{"tie_word_embeddings": true, "init_std_qkv": 0.0491, "init_std_down": 0.00501, "max_steps": 3866}
Each number is 200 + 20 x the weight over the matrix's rms, rounded and kept within 0 to 999. Layers, rows and columns count from 0.

# o: layer 2 attention output (transposed), 192x192, rms 0.0477, rows 118-127, columns 128-191
# v: layer 2 attention value, 192x192, rms 0.0561, rows 119-127, columns 128-191
# q: layer 2 attention query, 192x192, rms 0.0827, rows 128-170, columns 128-191
# k: layer 2 attention key, 192x192, rms 0.0824, rows 128-170, columns 128-191
o118,196,205,197,195,146,197,221,177,163,208,193,194,195,190,177,181,218,179,188,189,219,194,195,196,196,166,198,181,190,217,185,197,180,182,242,180,206,228,224,191,192,218,196,179,220,147,162,179,239,227,201,192,175,213,247,210,157,208,192,185,253,225,185,198
v119,178,211,177,201,212,223,199,231,159,208,178,218,176,230,178,193,185,183,193,206,208,189,195,188,193,190,201,197,207,175,236,185,212,193,184,216,174,192,165,187,166,214,185,205,204,204,206,165,211,202,217,190,215,143,192,239,239,213,209,207,209,172,235,209
o119,209,179,224,185,177,178,218,175,264,205,209,154,220,148,228,213,216,208,188,191,217,200,199,193,191,224,203,201,191,204,193,190,189,223,220,199,213,202,214,201,193,219,197,218,196,215,196,226,182,222,167,208,215,249,204,171,185,218,197,193,195,222,183,178
v120,179,213,235,186,200,207,189,215,216,182,200,226,182,218,194,185,229,201,181,206,213,161,216,214,209,212,175,173,213,220,207,199,174,184,204,210,154,181,228,178,161,192,210,182,176,179,199,187,189,183,190,196,223,171,191,206,179,212,194,178,231,200,206,219
o120,235,218,193,201,198,190,206,195,195,220,211,197,220,222,191,203,185,220,191,202,180,213,160,202,189,177,223,206,214,205,208,213,228,225,199,210,222,210,192,217,247,204,199,225,236,199,181,215,225,202,209,219,170,204,234,201,202,188,207,211,183,195,210,160
v121,204,183,175,197,178,209,206,215,194,179,266,196,193,193,195,177,203,214,152,214,198,229,215,188,174,251,183,222,236,181,165,179,202,211,222,193,214,216,207,205,206,201,234,211,190,227,182,232,198,183,162,205,233,181,239,190,209,215,210,224,227,193,222,222
o121,191,192,184,210,227,185,179,194,192,215,161,193,202,234,173,217,194,180,237,192,260,204,188,190,210,145,214,180,175,205,218,229,213,201,209,215,176,195,198,190,198,187,177,200,214,205,230,189,216,201,198,161,167,216,180,225,183,183,180,173,177,193,192,188
v122,188,212,173,171,260,165,231,215,174,231,207,224,201,206,142,222,207,191,219,184,209,197,210,217,198,204,200,203,186,230,188,156,172,191,247,207,201,216,193,191,208,183,200,175,208,243,191,214,190,199,179,188,209,223,199,231,197,238,219,209,191,215,246,218
o122,161,184,184,226,114,255,139,175,255,200,196,194,177,210,247,168,136,187,201,191,175,166,216,209,209,208,199,230,200,182,210,240,225,243,179,231,183,171,210,230,176,203,207,211,177,182,235,217,202,208,226,226,215,192,173,179,202,170,162,174,210,214,169,203
v123,221,215,208,217,164,212,231,198,213,219,209,223,206,193,188,186,211,178,166,196,197,215,195,219,168,197,198,190,168,199,187,229,178,222,205,241,213,214,183,186,196,178,192,184,227,222,214,206,180,194,188,192,156,167,210,199,187,177,208,182,237,180,198,184
o123,174,206,188,195,223,211,161,217,169,200,218,189,188,197,169,202,208,227,229,196,212,210,195,195,223,213,213,219,182,180,195,180,220,178,190,159,200,202,213,199,186,210,231,205,173,214,211,235,195,201,200,192,206,227,196,215,195,245,198,204,193,233,205,216
v124,180,214,187,215,171,192,214,231,212,181,236,241,216,228,207,188,206,203,184,157,225,214,190,173,211,205,205,196,185,227,217,195,210,185,177,194,175,200,203,205,183,226,190,187,185,198,197,172,192,215,174,206,206,182,218,190,223,188,232,170,192,178,197,263
o124,207,205,241,199,241,194,191,208,196,170,166,174,174,182,196,227,182,200,234,224,187,202,183,203,214,170,154,214,217,199,187,223,186,249,213,201,197,218,206,194,229,169,232,200,211,231,178,205,240,202,225,193,189,249,220,218,177,200,196,197,216,215,205,169
v125,191,218,194,196,221,213,179,204,194,190,167,191,175,216,223,201,169,200,184,185,194,196,201,199,227,181,200,210,207,204,232,183,188,175,174,235,188,195,209,199,138,200,177,233,213,216,161,168,215,195,204,212,207,200,195,157,228,184,214,163,210,213,207,180
o125,230,182,211,200,181,170,218,187,205,199,224,244,206,166,187,194,222,180,184,226,195,207,213,181,182,220,186,189,249,210,172,212,206,212,186,158,167,204,213,195,252,194,221,167,198,157,227,234,160,209,215,198,174,182,190,218,161,199,184,196,216,202,225,193
v126,177,233,218,204,243,210,199,194,188,165,228,183,199,183,209,218,182,242,227,187,195,180,186,216,207,204,180,199,203,211,216,204,206,199,238,197,201,187,158,198,190,159,198,199,214,226,219,170,215,221,163,206,206,226,178,187,190,153,185,206,200,225,197,193
o126,202,164,193,197,145,174,185,186,224,257,202,202,220,208,168,187,235,135,178,173,238,197,201,186,195,201,232,194,213,200,182,188,217,185,178,204,198,227,235,187,210,227,195,212,183,165,219,229,176,182,211,184,193,183,215,200,224,227,198,183,217,200,195,193
v127,163,212,224,203,206,210,195,186,209,191,168,184,188,245,203,202,216,218,191,189,185,186,211,204,204,229,190,233,216,143,180,217,224,206,157,174,159,203,187,170,174,230,175,235,206,213,220,190,167,168,223,189,217,223,224,213,218,225,209,194,172,178,212,189
o127,233,176,167,197,211,185,206,206,183,212,170,184,212,173,194,174,189,200,223,205,217,224,171,225,196,197,219,194,169,248,231,193,146,185,231,208,228,207,203,195,203,185,197,193,184,191,175,189,236,214,209,192,216,199,208,206,182,173,211,178,200,220,211,189
q128,205,199,204,196,188,209,215,195,196,180,214,216,174,186,184,171,188,203,185,179,190,203,196,220,197,198,172,213,184,183,216,223,199,191,217,194,173,215,216,215,186,205,183,224,178,197,200,208,179,171,189,221,216,194,180,197,192,186,204,197,207,176,174,229
k128,199,200,211,177,171,181,198,172,196,220,202,206,213,243,208,181,180,207,196,177,217,222,197,216,226,197,202,207,245,210,195,217,170,167,189,203,225,218,180,189,192,211,205,201,163,189,197,223,186,232,217,205,179,193,186,221,174,183,201,188,225,196,184,201
q129,225,204,191,190,211,210,208,226,194,191,222,193,206,199,186,216,224,182,203,201,187,204,186,177,161,198,216,196,224,190,211,188,178,192,191,225,210,204,207,175,187,198,195,203,227,191,204,245,192,216,223,201,200,163,198,224,204,225,181,203,184,206,190,190
k129,218,193,228,199,194,189,201,170,229,198,238,199,184,187,169,245,210,179,202,198,174,199,186,204,206,217,200,172,171,181,233,233,178,215,211,249,201,194,213,180,185,168,204,205,202,195,185,189,214,187,173,204,190,155,202,204,232,191,212,178,188,168,197,191
q130,216,226,213,196,234,177,186,201,246,181,217,174,174,183,224,240,238,198,193,213,189,176,196,210,188,184,214,210,174,195,130,214,211,187,216,189,199,245,212,206,228,210,178,195,210,199,158,198,245,214,253,184,198,192,237,204,215,193,229,199,222,195,208,231
k130,202,221,230,208,213,159,174,191,204,172,175,183,221,186,192,186,191,170,204,210,189,185,202,218,179,191,188,197,216,229,193,242,221,176,170,197,214,209,248,185,166,196,212,189,199,207,178,158,196,170,187,190,209,204,206,202,208,204,181,175,185,194,210,219
q131,174,213,203,210,202,245,209,198,213,197,219,236,249,206,199,171,211,175,192,207,194,206,206,164,186,188,216,190,202,204,219,202,196,180,210,194,243,185,180,205,168,229,209,222,232,223,208,204,227,202,200,227,217,226,233,175,176,197,237,200,195,174,206,232
k131,199,217,201,213,211,239,215,205,175,237,208,149,218,201,192,179,213,208,225,204,219,218,218,196,221,215,260,146,213,206,194,227,194,207,202,182,244,201,231,157,223,222,214,193,175,216,202,190,196,172,166,194,180,244,203,168,207,222,193,210,228,204,169,205
q132,227,184,225,214,139,186,202,199,206,231,223,165,186,207,201,193,187,176,210,212,188,182,173,186,191,179,210,197,208,212,198,208,177,182,186,182,179,194,231,199,149,205,193,217,190,209,188,186,204,208,184,222,219,201,244,202,183,226,190,218,207,200,236,179
k132,231,223,200,239,187,191,235,201,215,233,192,186,198,163,200,219,210,170,216,189,190,183,176,161,201,193,210,175,171,216,217,203,218,189,196,182,194,220,216,177,182,225,182,176,195,198,237,195,200,169,194,209,188,216,194,196,188,186,149,210,214,215,208,182
q133,211,178,180,195,228,191,207,207,214,201,187,201,202,219,194,165,232,218,210,199,198,192,202,173,197,166,191,199,240,195,203,160,200,201,200,242,186,184,217,196,223,204,159,228,194,215,179,214,188,203,230,180,183,201,190,243,182,196,204,237,189,176,221,182
k133,226,198,189,174,245,178,198,200,166,202,204,214,185,233,223,194,213,179,225,199,205,197,224,172,200,189,216,195,179,184,186,182,207,217,208,201,189,156,182,225,262,197,177,232,224,164,193,160,211,225,197,206,215,164,182,172,191,184,199,216,242,197,221,213
q134,187,189,211,223,201,161,180,177,204,223,192,199,237,212,186,194,188,207,203,233,178,196,176,197,193,205,212,184,189,244,190,160,173,192,201,182,193,178,193,166,219,173,188,209,213,197,263,186,237,177,192,183,185,180,195,216,181,212,211,213,198,218,245,195
k134,225,183,211,222,186,213,185,222,214,182,200,178,157,222,196,204,231,219,188,221,145,194,196,194,229,187,196,226,196,193,204,176,229,220,223,228,200,179,187,186,180,186,200,163,185,185,174,183,200,212,164,173,177,223,219,186,203,205,181,172,211,201,195,224
q135,187,206,199,200,193,190,192,217,205,225,199,212,171,220,199,225,210,182,201,214,177,220,213,218,216,194,186,202,171,210,179,176,203,196,212,171,188,205,199,169,185,197,190,245,184,206,231,212,198,209,211,197,215,183,232,189,232,190,200,179,190,209,208,240
k135,186,202,200,195,228,151,215,173,173,167,221,184,208,200,192,223,209,178,194,181,200,252,198,211,247,191,173,195,181,193,163,182,196,182,200,190,203,178,188,211,198,191,205,160,222,187,206,219,236,186,200,205,163,194,217,212,207,197,208,204,193,174,202,195
q136,212,195,184,203,225,198,166,214,221,202,201,189,235,193,212,202,193,200,181,207,205,218,223,212,216,177,234,180,176,207,178,221,187,216,187,194,207,189,188,181,197,215,198,188,171,188,227,202,225,191,192,246,223,181,196,206,223,203,213,193,207,185,213,212
k136,196,198,188,204,203,214,193,232,199,196,188,204,199,208,180,193,170,197,187,218,223,190,211,201,213,196,224,191,231,187,188,211,155,227,183,188,182,194,211,193,190,214,194,224,239,226,181,197,215,217,185,230,202,211,181,159,192,210,209,228,204,203,196,177
q137,177,200,197,196,207,198,178,169,181,203,208,198,206,179,212,211,189,203,200,198,200,204,191,193,216,263,201,217,200,195,160,199,214,207,215,233,221,181,220,231,199,170,204,188,196,204,169,191,215,233,211,190,219,196,239,229,196,180,167,201,165,189,201,194
k137,228,188,178,189,202,175,219,150,174,216,213,182,212,176,158,193,187,203,239,197,209,178,219,211,179,178,181,195,213,204,233,189,222,174,176,203,228,219,207,248,204,187,185,171,175,233,203,209,177,215,176,221,202,175,227,183,178,188,202,184,227,224,220,181
q138,196,221,196,232,185,163,228,180,203,219,178,179,182,200,199,195,200,190,201,204,241,197,194,254,193,172,190,195,179,231,192,216,200,172,198,207,185,213,215,228,203,231,213,196,226,194,212,185,207,187,214,169,234,224,181,196,201,209,183,175,210,230,203,242
k138,188,217,200,196,184,231,182,190,214,176,177,182,169,185,214,188,204,210,189,228,195,223,192,230,177,241,198,221,196,216,188,234,216,212,200,185,190,193,179,189,232,195,175,202,212,212,202,174,190,227,227,188,197,209,209,219,237,165,213,223,186,172,203,215
q139,213,190,223,178,187,212,201,201,206,180,225,181,209,216,177,203,197,214,222,204,179,172,239,166,178,175,219,180,187,221,233,198,224,167,193,215,219,210,216,185,166,221,183,219,243,187,178,206,177,197,192,226,206,170,207,188,214,222,184,186,224,203,203,206
k139,160,180,177,212,192,192,208,201,185,185,207,194,193,190,207,187,208,217,229,235,213,205,239,200,229,183,218,213,182,186,189,199,173,209,207,194,210,195,180,216,197,189,216,185,226,191,197,186,206,231,207,207,215,221,176,210,223,200,206,208,200,203,245,213
q140,247,206,206,168,224,203,199,167,216,218,208,176,172,197,217,184,183,212,196,173,219,188,196,182,196,192,215,198,190,220,184,195,163,201,197,207,182,207,202,199,190,246,162,212,177,223,190,183,194,208,172,198,186,199,229,244,210,195,224,193,228,205,201,234
k140,218,204,207,222,192,211,229,212,165,237,208,214,185,215,171,207,223,184,215,207,204,211,192,207,197,186,191,212,226,198,215,194,204,211,197,222,219,184,208,172,180,232,204,220,182,158,211,191,203,244,214,183,230,213,200,221,189,200,206,177,227,187,162,202
q141,233,214,187,207,196,179,203,201,182,187,202,213,166,201,192,256,192,214,185,202,224,212,184,204,197,199,190,197,193,191,181,215,205,212,194,224,211,191,203,201,158,218,197,213,235,205,207,208,192,228,191,199,207,214,208,195,183,208,197,198,190,186,203,191
k141,219,222,224,245,155,200,192,182,208,221,205,206,170,163,192,204,196,200,223,176,224,176,210,208,205,217,192,202,204,227,204,179,237,203,251,234,219,197,229,227,198,225,213,220,244,191,216,204,215,233,215,168,187,217,193,196,206,212,187,213,188,182,206,168
q142,219,241,201,202,173,203,199,195,211,216,196,226,197,209,189,201,203,212,245,189,211,222,202,183,204,212,206,219,203,176,203,206,217,185,219,179,218,185,186,205,216,216,187,196,173,178,216,210,211,182,222,193,211,182,159,190,157,186,206,205,184,195,203,205
k142,180,193,199,167,176,203,210,143,155,200,195,226,161,199,164,207,191,205,197,176,206,190,216,195,214,225,195,172,198,191,199,194,200,228,223,200,206,209,208,201,194,191,219,219,205,221,221,214,174,199,223,187,187,198,197,175,216,229,182,228,184,219,188,213
q143,185,190,196,190,199,216,194,237,181,198,199,225,183,204,194,225,176,207,212,224,173,201,178,228,194,190,181,231,199,222,218,180,174,212,168,216,187,192,220,220,194,210,232,221,183,196,203,189,185,191,207,203,171,182,211,233,211,200,201,178,212,233,246,183
k143,231,191,195,186,210,199,202,225,148,182,184,204,204,212,206,224,205,179,185,199,222,197,215,196,248,191,184,194,154,210,195,210,225,220,220,214,205,242,202,180,150,246,196,205,202,202,170,180,179,197,200,181,198,213,203,213,217,199,201,209,216,201,190,164
q144,155,197,215,214,205,217,223,191,209,204,211,217,190,188,191,189,208,219,197,163,183,162,186,237,203,185,230,129,204,210,192,242,227,187,214,229,173,205,202,217,224,227,189,188,204,195,225,208,195,187,206,208,207,202,209,216,222,223,213,186,186,190,220,189
k144,178,208,167,235,221,217,190,189,216,223,197,210,178,177,208,187,185,147,194,188,218,224,189,219,199,214,179,204,226,190,215,168,194,168,208,206,162,187,205,196,218,178,196,222,220,195,201,192,182,206,180,196,204,208,171,189,208,223,217,194,192,201,216,190
q145,187,184,196,177,180,219,238,246,227,208,178,217,176,212,222,155,191,188,200,197,212,174,189,204,223,168,198,202,194,217,218,246,184,189,237,234,186,238,192,191,217,216,183,215,204,205,201,146,181,205,181,210,211,218,210,196,157,194,181,183,200,209,170,216
k145,181,203,161,187,223,199,190,229,233,232,208,199,185,204,209,225,157,207,220,221,223,229,209,211,225,232,199,209,207,237,219,205,231,192,169,199,197,158,186,198,202,183,196,189,163,193,187,213,189,196,213,198,180,216,217,184,195,195,190,204,214,200,198,198
q146,186,207,188,205,203,220,235,220,205,192,228,209,189,203,194,185,189,232,219,190,183,197,218,196,175,215,181,182,202,218,208,191,183,186,211,190,213,167,206,215,159,212,215,233,219,222,197,221,217,193,186,221,183,234,188,218,216,195,246,209,222,211,192,207
k146,205,235,225,209,170,204,230,168,202,187,208,196,157,216,212,193,211,191,225,190,188,216,176,214,190,211,189,248,196,168,218,161,178,182,192,185,225,211,180,194,218,224,214,204,209,193,177,210,171,212,176,212,206,230,179,181,173,201,230,198,190,185,205,197
q147,216,157,192,196,211,164,194,227,199,221,197,154,197,176,225,183,192,221,169,212,196,220,179,177,188,226,216,202,179,220,201,210,184,196,196,219,207,190,205,204,209,214,196,240,213,181,188,197,178,161,208,189,203,215,208,183,201,170,201,179,216,188,200,198
k147,185,213,215,196,178,212,205,212,202,205,178,172,176,195,179,173,164,198,191,192,230,188,207,172,186,205,212,191,182,226,188,221,196,201,217,231,199,212,209,210,186,227,172,210,222,202,169,196,167,185,187,181,186,193,191,186,197,213,202,213,201,214,183,191
q148,214,230,194,216,166,213,206,197,180,164,226,227,179,155,201,200,190,208,185,192,156,212,171,222,203,161,212,228,235,183,207,205,170,203,207,175,201,203,190,185,186,185,209,202,195,204,182,175,184,199,187,205,189,176,183,178,222,188,201,226,238,207,223,209
k148,217,166,190,190,218,188,198,194,181,214,185,213,174,173,189,191,229,213,199,189,205,189,210,237,230,215,236,212,213,195,158,171,207,214,226,198,195,207,209,238,148,216,205,229,193,229,202,177,171,196,225,242,213,203,217,183,170,203,192,242,157,176,161,189
q149,182,211,188,196,206,215,183,218,210,214,193,214,180,191,164,231,177,169,169,185,210,211,176,219,179,190,247,219,209,202,204,174,197,212,191,184,189,190,197,247,178,186,177,206,223,213,172,228,164,243,178,216,203,190,215,180,176,207,211,203,256,194,210,180
k149,190,232,172,227,189,200,197,235,176,216,200,182,221,202,209,201,208,196,195,188,210,205,243,201,171,195,211,202,189,191,229,180,176,195,186,186,206,203,186,221,182,205,225,252,188,216,244,208,195,211,202,178,192,190,205,164,197,233,206,202,189,175,204,226
q150,204,204,184,193,221,200,204,240,197,203,183,217,231,198,191,217,215,170,175,246,189,232,185,238,187,209,200,171,231,195,225,227,178,200,197,199,206,212,225,197,195,243,155,198,195,183,193,207,254,159,222,237,170,246,194,190,201,220,209,157,161,249,216,179
k150,186,195,180,159,205,186,221,199,219,202,176,182,189,206,225,171,215,203,205,214,179,203,177,186,181,222,184,199,224,203,162,182,231,218,216,165,204,206,194,205,214,208,158,189,186,218,163,214,224,193,190,214,188,229,209,199,250,215,195,215,217,160,203,176
q151,200,184,178,194,212,201,212,217,228,168,210,196,215,239,237,220,177,197,203,183,245,194,194,217,182,214,215,183,201,217,184,171,217,208,217,195,192,218,188,202,234,206,226,229,169,199,200,219,188,177,225,234,210,190,230,178,205,207,229,196,225,200,178,219
k151,178,200,187,205,163,209,178,183,220,221,199,209,240,162,205,187,212,199,186,199,185,177,196,198,154,169,177,201,191,218,175,169,182,218,182,195,194,209,229,203,233,190,180,221,219,160,213,177,161,193,234,192,171,198,215,202,206,232,172,192,221,186,230,187
q152,192,194,231,219,190,214,179,177,190,218,177,187,187,192,172,212,202,203,226,206,199,179,181,183,216,185,203,179,194,252,197,182,205,213,204,175,166,208,191,179,191,219,188,190,230,228,197,197,230,220,212,194,188,198,211,215,193,196,178,220,181,180,196,169
k152,196,176,225,197,218,198,223,213,186,192,186,241,204,192,173,219,233,192,216,206,187,164,218,205,231,184,202,160,205,221,208,219,206,222,184,179,195,183,203,180,175,200,228,234,194,194,234,213,184,221,171,173,191,199,174,201,225,196,197,172,163,180,244,219
q153,227,192,192,188,191,174,198,190,168,204,181,231,216,193,240,201,194,194,233,228,228,200,190,220,197,169,227,220,187,199,183,200,204,195,195,194,210,185,151,173,194,218,187,202,194,203,191,211,246,186,189,209,202,219,208,173,209,235,177,182,204,216,185,195
k153,228,185,198,230,214,226,206,189,191,241,185,212,176,195,220,228,191,222,222,180,176,167,137,207,213,210,221,205,170,208,196,199,239,184,207,194,184,186,232,203,223,239,201,186,181,230,207,193,207,203,194,207,183,190,187,198,214,214,204,176,141,207,204,192
q154,252,196,158,204,189,206,221,212,216,184,190,167,168,198,192,185,186,199,214,172,176,229,173,217,194,184,170,172,224,194,200,205,219,185,187,211,244,163,175,188,197,204,217,194,196,209,193,211,202,202,177,171,191,242,204,208,177,218,198,233,224,196,180,159
k154,212,193,225,203,176,195,209,203,216,202,185,196,179,211,209,168,162,231,225,166,204,223,231,197,194,179,202,216,207,192,164,221,191,208,214,226,214,214,159,225,236,217,186,196,197,181,174,187,190,177,176,193,206,214,216,210,209,189,155,231,207,207,196,191
q155,170,189,199,171,171,227,211,191,217,198,163,189,173,213,210,226,206,191,240,196,187,207,200,229,197,228,223,192,194,172,194,205,172,215,194,165,198,197,200,194,170,223,191,206,178,231,197,186,202,211,190,186,178,163,206,197,198,210,173,160,194,231,211,210
k155,226,193,161,203,209,173,230,185,230,186,178,186,200,178,216,235,209,201,176,212,188,211,204,176,231,228,202,200,193,214,224,184,206,183,205,191,249,198,216,213,171,183,223,217,185,198,205,211,213,159,192,218,183,244,208,200,196,230,191,226,162,190,209,227
q156,213,209,210,198,188,169,198,190,234,159,177,208,207,217,199,197,171,237,232,198,174,191,230,195,182,193,222,213,188,196,239,176,217,208,224,197,189,206,207,218,186,187,202,205,193,243,189,202,241,181,196,208,191,218,194,222,157,227,220,185,247,182,183,187
k156,210,200,187,211,157,194,211,183,198,195,186,256,202,239,184,175,216,158,199,238,232,207,184,193,211,195,197,179,190,168,181,194,183,226,185,206,238,220,228,186,241,192,171,171,176,202,221,230,199,206,200,231,186,218,199,205,206,215,225,217,218,198,208,169
q157,227,219,214,186,191,184,178,173,230,206,216,221,207,213,180,188,198,220,223,229,201,182,176,156,252,176,203,180,180,222,171,171,188,231,195,211,241,198,204,197,225,185,177,203,208,214,177,198,170,197,185,190,186,221,224,219,208,211,188,218,182,176,180,198
k157,192,202,203,171,206,214,194,205,214,216,201,199,175,188,135,208,164,174,227,176,209,167,206,183,189,187,264,193,219,194,190,174,202,185,188,215,215,188,206,186,175,200,219,200,172,215,207,204,191,207,210,164,177,207,215,206,191,186,229,197,223,215,220,174
q158,220,172,203,180,221,167,183,194,203,224,230,171,199,208,183,227,215,170,160,205,170,172,203,194,207,195,192,196,208,198,158,194,181,181,191,202,236,222,206,205,173,199,236,217,183,204,195,220,203,197,225,209,222,175,229,208,217,224,183,194,188,190,186,227
k158,201,180,212,195,171,184,198,265,181,168,227,194,242,216,175,237,189,200,200,192,201,206,216,191,166,206,192,230,210,220,194,195,173,201,177,222,203,206,171,186,187,215,194,195,187,234,219,186,232,222,201,238,178,190,203,216,180,188,176,198,212,236,200,177
q159,220,171,208,220,209,203,215,201,215,172,217,193,191,249,211,224,212,209,223,210,206,216,229,186,207,186,207,191,216,202,232,222,257,206,165,237,233,217,204,177,180,195,212,198,199,214,228,235,192,184,192,186,215,177,182,164,198,184,206,227,220,212,229,215
k159,159,187,180,206,219,218,177,199,200,191,203,198,178,241,234,224,201,234,202,188,186,218,208,208,197,217,159,181,187,169,200,177,187,198,220,185,230,197,252,188,211,203,180,185,174,218,190,170,221,202,218,185,193,210,175,204,166,225,209,214,199,188,228,181
q160,183,219,214,191,186,226,200,191,170,185,201,171,219,181,206,196,204,223,172,190,214,194,167,206,189,220,194,193,163,226,185,214,213,214,192,208,194,187,196,193,200,191,180,223,215,216,221,196,194,200,215,161,217,186,228,196,200,214,202,195,185,207,193,196
k160,177,186,218,173,202,215,204,241,186,183,208,178,194,184,215,202,168,199,207,191,158,217,201,194,208,215,183,208,217,221,233,233,225,217,218,221,227,198,176,219,210,226,199,211,223,193,189,215,225,172,247,195,245,145,170,211,199,191,194,225,232,212,180,166
q161,209,196,178,221,200,221,207,191,180,203,193,189,218,172,156,207,221,185,192,218,201,201,201,221,212,144,181,207,192,212,208,193,181,168,203,188,195,166,205,256,180,163,200,241,195,215,217,181,206,247,187,235,201,191,182,189,182,219,214,210,207,202,222,208
k161,202,202,180,256,189,215,200,184,222,191,177,193,179,218,165,206,211,200,213,180,214,208,200,203,211,203,182,182,172,195,199,188,196,192,222,180,185,198,173,198,199,191,207,223,205,198,207,195,196,184,189,199,191,212,233,226,169,205,188,219,210,176,181,238
q162,217,191,183,202,211,219,210,202,228,187,168,202,185,207,199,237,221,181,172,215,194,213,171,178,185,190,204,208,229,223,183,210,189,182,212,188,192,198,211,208,205,180,203,189,180,213,242,209,191,200,210,218,218,209,206,187,211,216,184,199,181,181,194,196
k162,204,195,164,208,222,191,173,215,207,187,210,215,203,214,181,220,218,222,204,173,192,207,189,187,204,214,186,190,216,193,220,220,189,194,217,203,205,209,202,185,175,238,208,194,206,179,209,208,231,205,207,204,194,193,225,194,182,216,177,213,191,241,199,148
q163,219,215,230,244,227,206,223,162,195,169,207,230,183,187,202,219,189,188,225,204,206,174,200,229,183,194,261,202,235,193,185,186,215,195,194,195,210,186,169,176,197,233,201,218,187,222,194,216,193,202,171,195,219,205,201,178,206,174,209,169,209,200,189,185
k163,203,191,226,191,229,242,204,165,197,173,192,184,174,199,199,219,207,174,177,187,183,170,174,206,210,198,213,198,243,224,179,201,158,176,216,186,186,229,190,240,209,192,224,212,190,181,206,177,208,193,160,222,176,204,210,210,182,203,170,180,206,196,229,212
q164,193,195,168,183,202,220,199,187,149,197,198,232,185,218,238,215,199,209,221,215,223,178,177,199,218,174,168,204,204,232,225,252,200,211,238,196,178,187,223,170,199,211,217,188,173,221,193,213,203,223,212,202,185,182,195,180,198,194,228,187,222,221,212,219
k164,221,168,158,217,208,222,191,220,205,169,214,182,189,197,213,188,210,207,204,215,206,171,189,190,184,193,168,218,215,190,164,178,203,199,174,202,200,182,188,230,216,206,214,182,177,219,154,211,215,175,239,197,182,197,209,181,185,160,209,206,206,211,203,197
q165,193,213,211,186,192,208,162,204,189,151,219,179,202,194,172,194,167,166,214,190,193,223,200,204,212,188,173,195,205,185,186,210,214,217,222,215,200,225,186,209,220,206,204,235,196,190,177,232,218,209,218,195,219,183,178,200,203,155,202,219,220,176,176,192
k165,166,210,194,196,204,167,174,164,194,164,201,178,197,200,183,232,179,195,198,202,216,206,214,208,169,227,201,213,206,212,207,174,212,213,199,268,190,208,219,214,205,175,208,196,190,173,148,187,177,192,173,208,174,179,203,221,186,195,211,203,197,188,215,189
q166,211,212,194,174,155,231,188,177,190,196,200,221,172,217,170,168,238,230,186,241,234,205,208,186,176,212,220,213,199,211,218,208,209,203,199,202,215,214,219,204,185,217,224,198,212,198,214,175,164,197,188,197,200,193,230,215,178,175,234,209,204,180,245,149
k166,226,152,191,195,195,187,200,182,181,204,219,219,219,196,221,220,154,211,214,159,164,166,203,197,192,181,201,188,197,233,205,209,191,195,180,224,206,181,192,189,179,205,196,177,185,232,176,190,200,217,184,201,256,200,198,185,209,190,208,258,191,169,182,234
q167,209,187,232,182,149,188,231,160,228,186,243,207,230,209,180,192,224,224,172,160,172,163,238,208,182,226,201,187,180,218,211,204,225,206,248,217,232,248,174,181,190,204,238,210,180,202,155,176,171,197,223,228,203,185,195,211,191,194,191,188,187,181,209,177
k167,179,207,221,188,186,226,204,176,199,211,192,218,211,208,196,195,162,198,199,226,180,195,227,207,230,200,174,157,208,216,198,169,219,188,207,195,202,177,225,218,221,189,211,220,191,201,205,218,160,211,209,253,219,187,204,154,202,180,172,208,183,175,238,200
q168,166,225,185,242,187,217,202,185,182,210,193,168,185,213,236,205,194,198,193,199,233,210,202,198,192,211,215,187,185,164,171,172,183,197,204,212,213,187,224,200,214,201,242,193,199,204,221,198,215,232,197,165,173,223,183,187,216,192,232,197,178,184,166,164
k168,241,213,191,248,183,196,178,206,182,215,227,234,237,177,191,192,204,232,204,223,148,218,195,216,183,204,249,225,228,197,231,188,169,199,194,216,186,157,235,187,200,204,183,212,167,164,195,178,206,226,195,181,216,200,194,207,215,186,172,193,193,222,200,225
q169,221,193,234,236,191,229,188,198,240,209,225,179,171,195,208,229,203,195,206,216,183,189,206,212,211,210,203,225,170,218,195,210,215,215,190,201,215,171,184,215,209,192,199,210,204,173,205,203,213,194,222,223,211,215,174,227,219,206,208,183,205,210,232,225
k169,204,172,181,183,209,189,212,198,227,221,196,174,201,214,172,210,241,181,174,196,200,210,233,198,195,183,204,241,186,185,195,211,211,203,177,185,225,180,210,179,180,176,182,213,256,194,226,197,229,185,192,233,169,221,168,221,205,213,210,161,212,230,204,172
q170,150,204,205,228,200,208,199,213,239,199,219,207,203,193,195,207,215,203,221,202,182,201,200,176,195,223,215,187,214,172,169,204,197,204,213,200,178,197,193,193,198,153,167,227,187,225,184,208,184,210,215,226,190,213,154,231,203,212,211,228,222,210,223,205
k170,190,228,174,197,222,195,216,212,210,203,202,218,243,207,181,208,213,169,209,202,199,197,218,200,196,200,217,167,206,175,162,193,180,187,190,163,194,205,205,242,201,169,209,218,186,205,224,170,157,163,181,229,225,192,182,159,198,189,208,199,200,198,206,208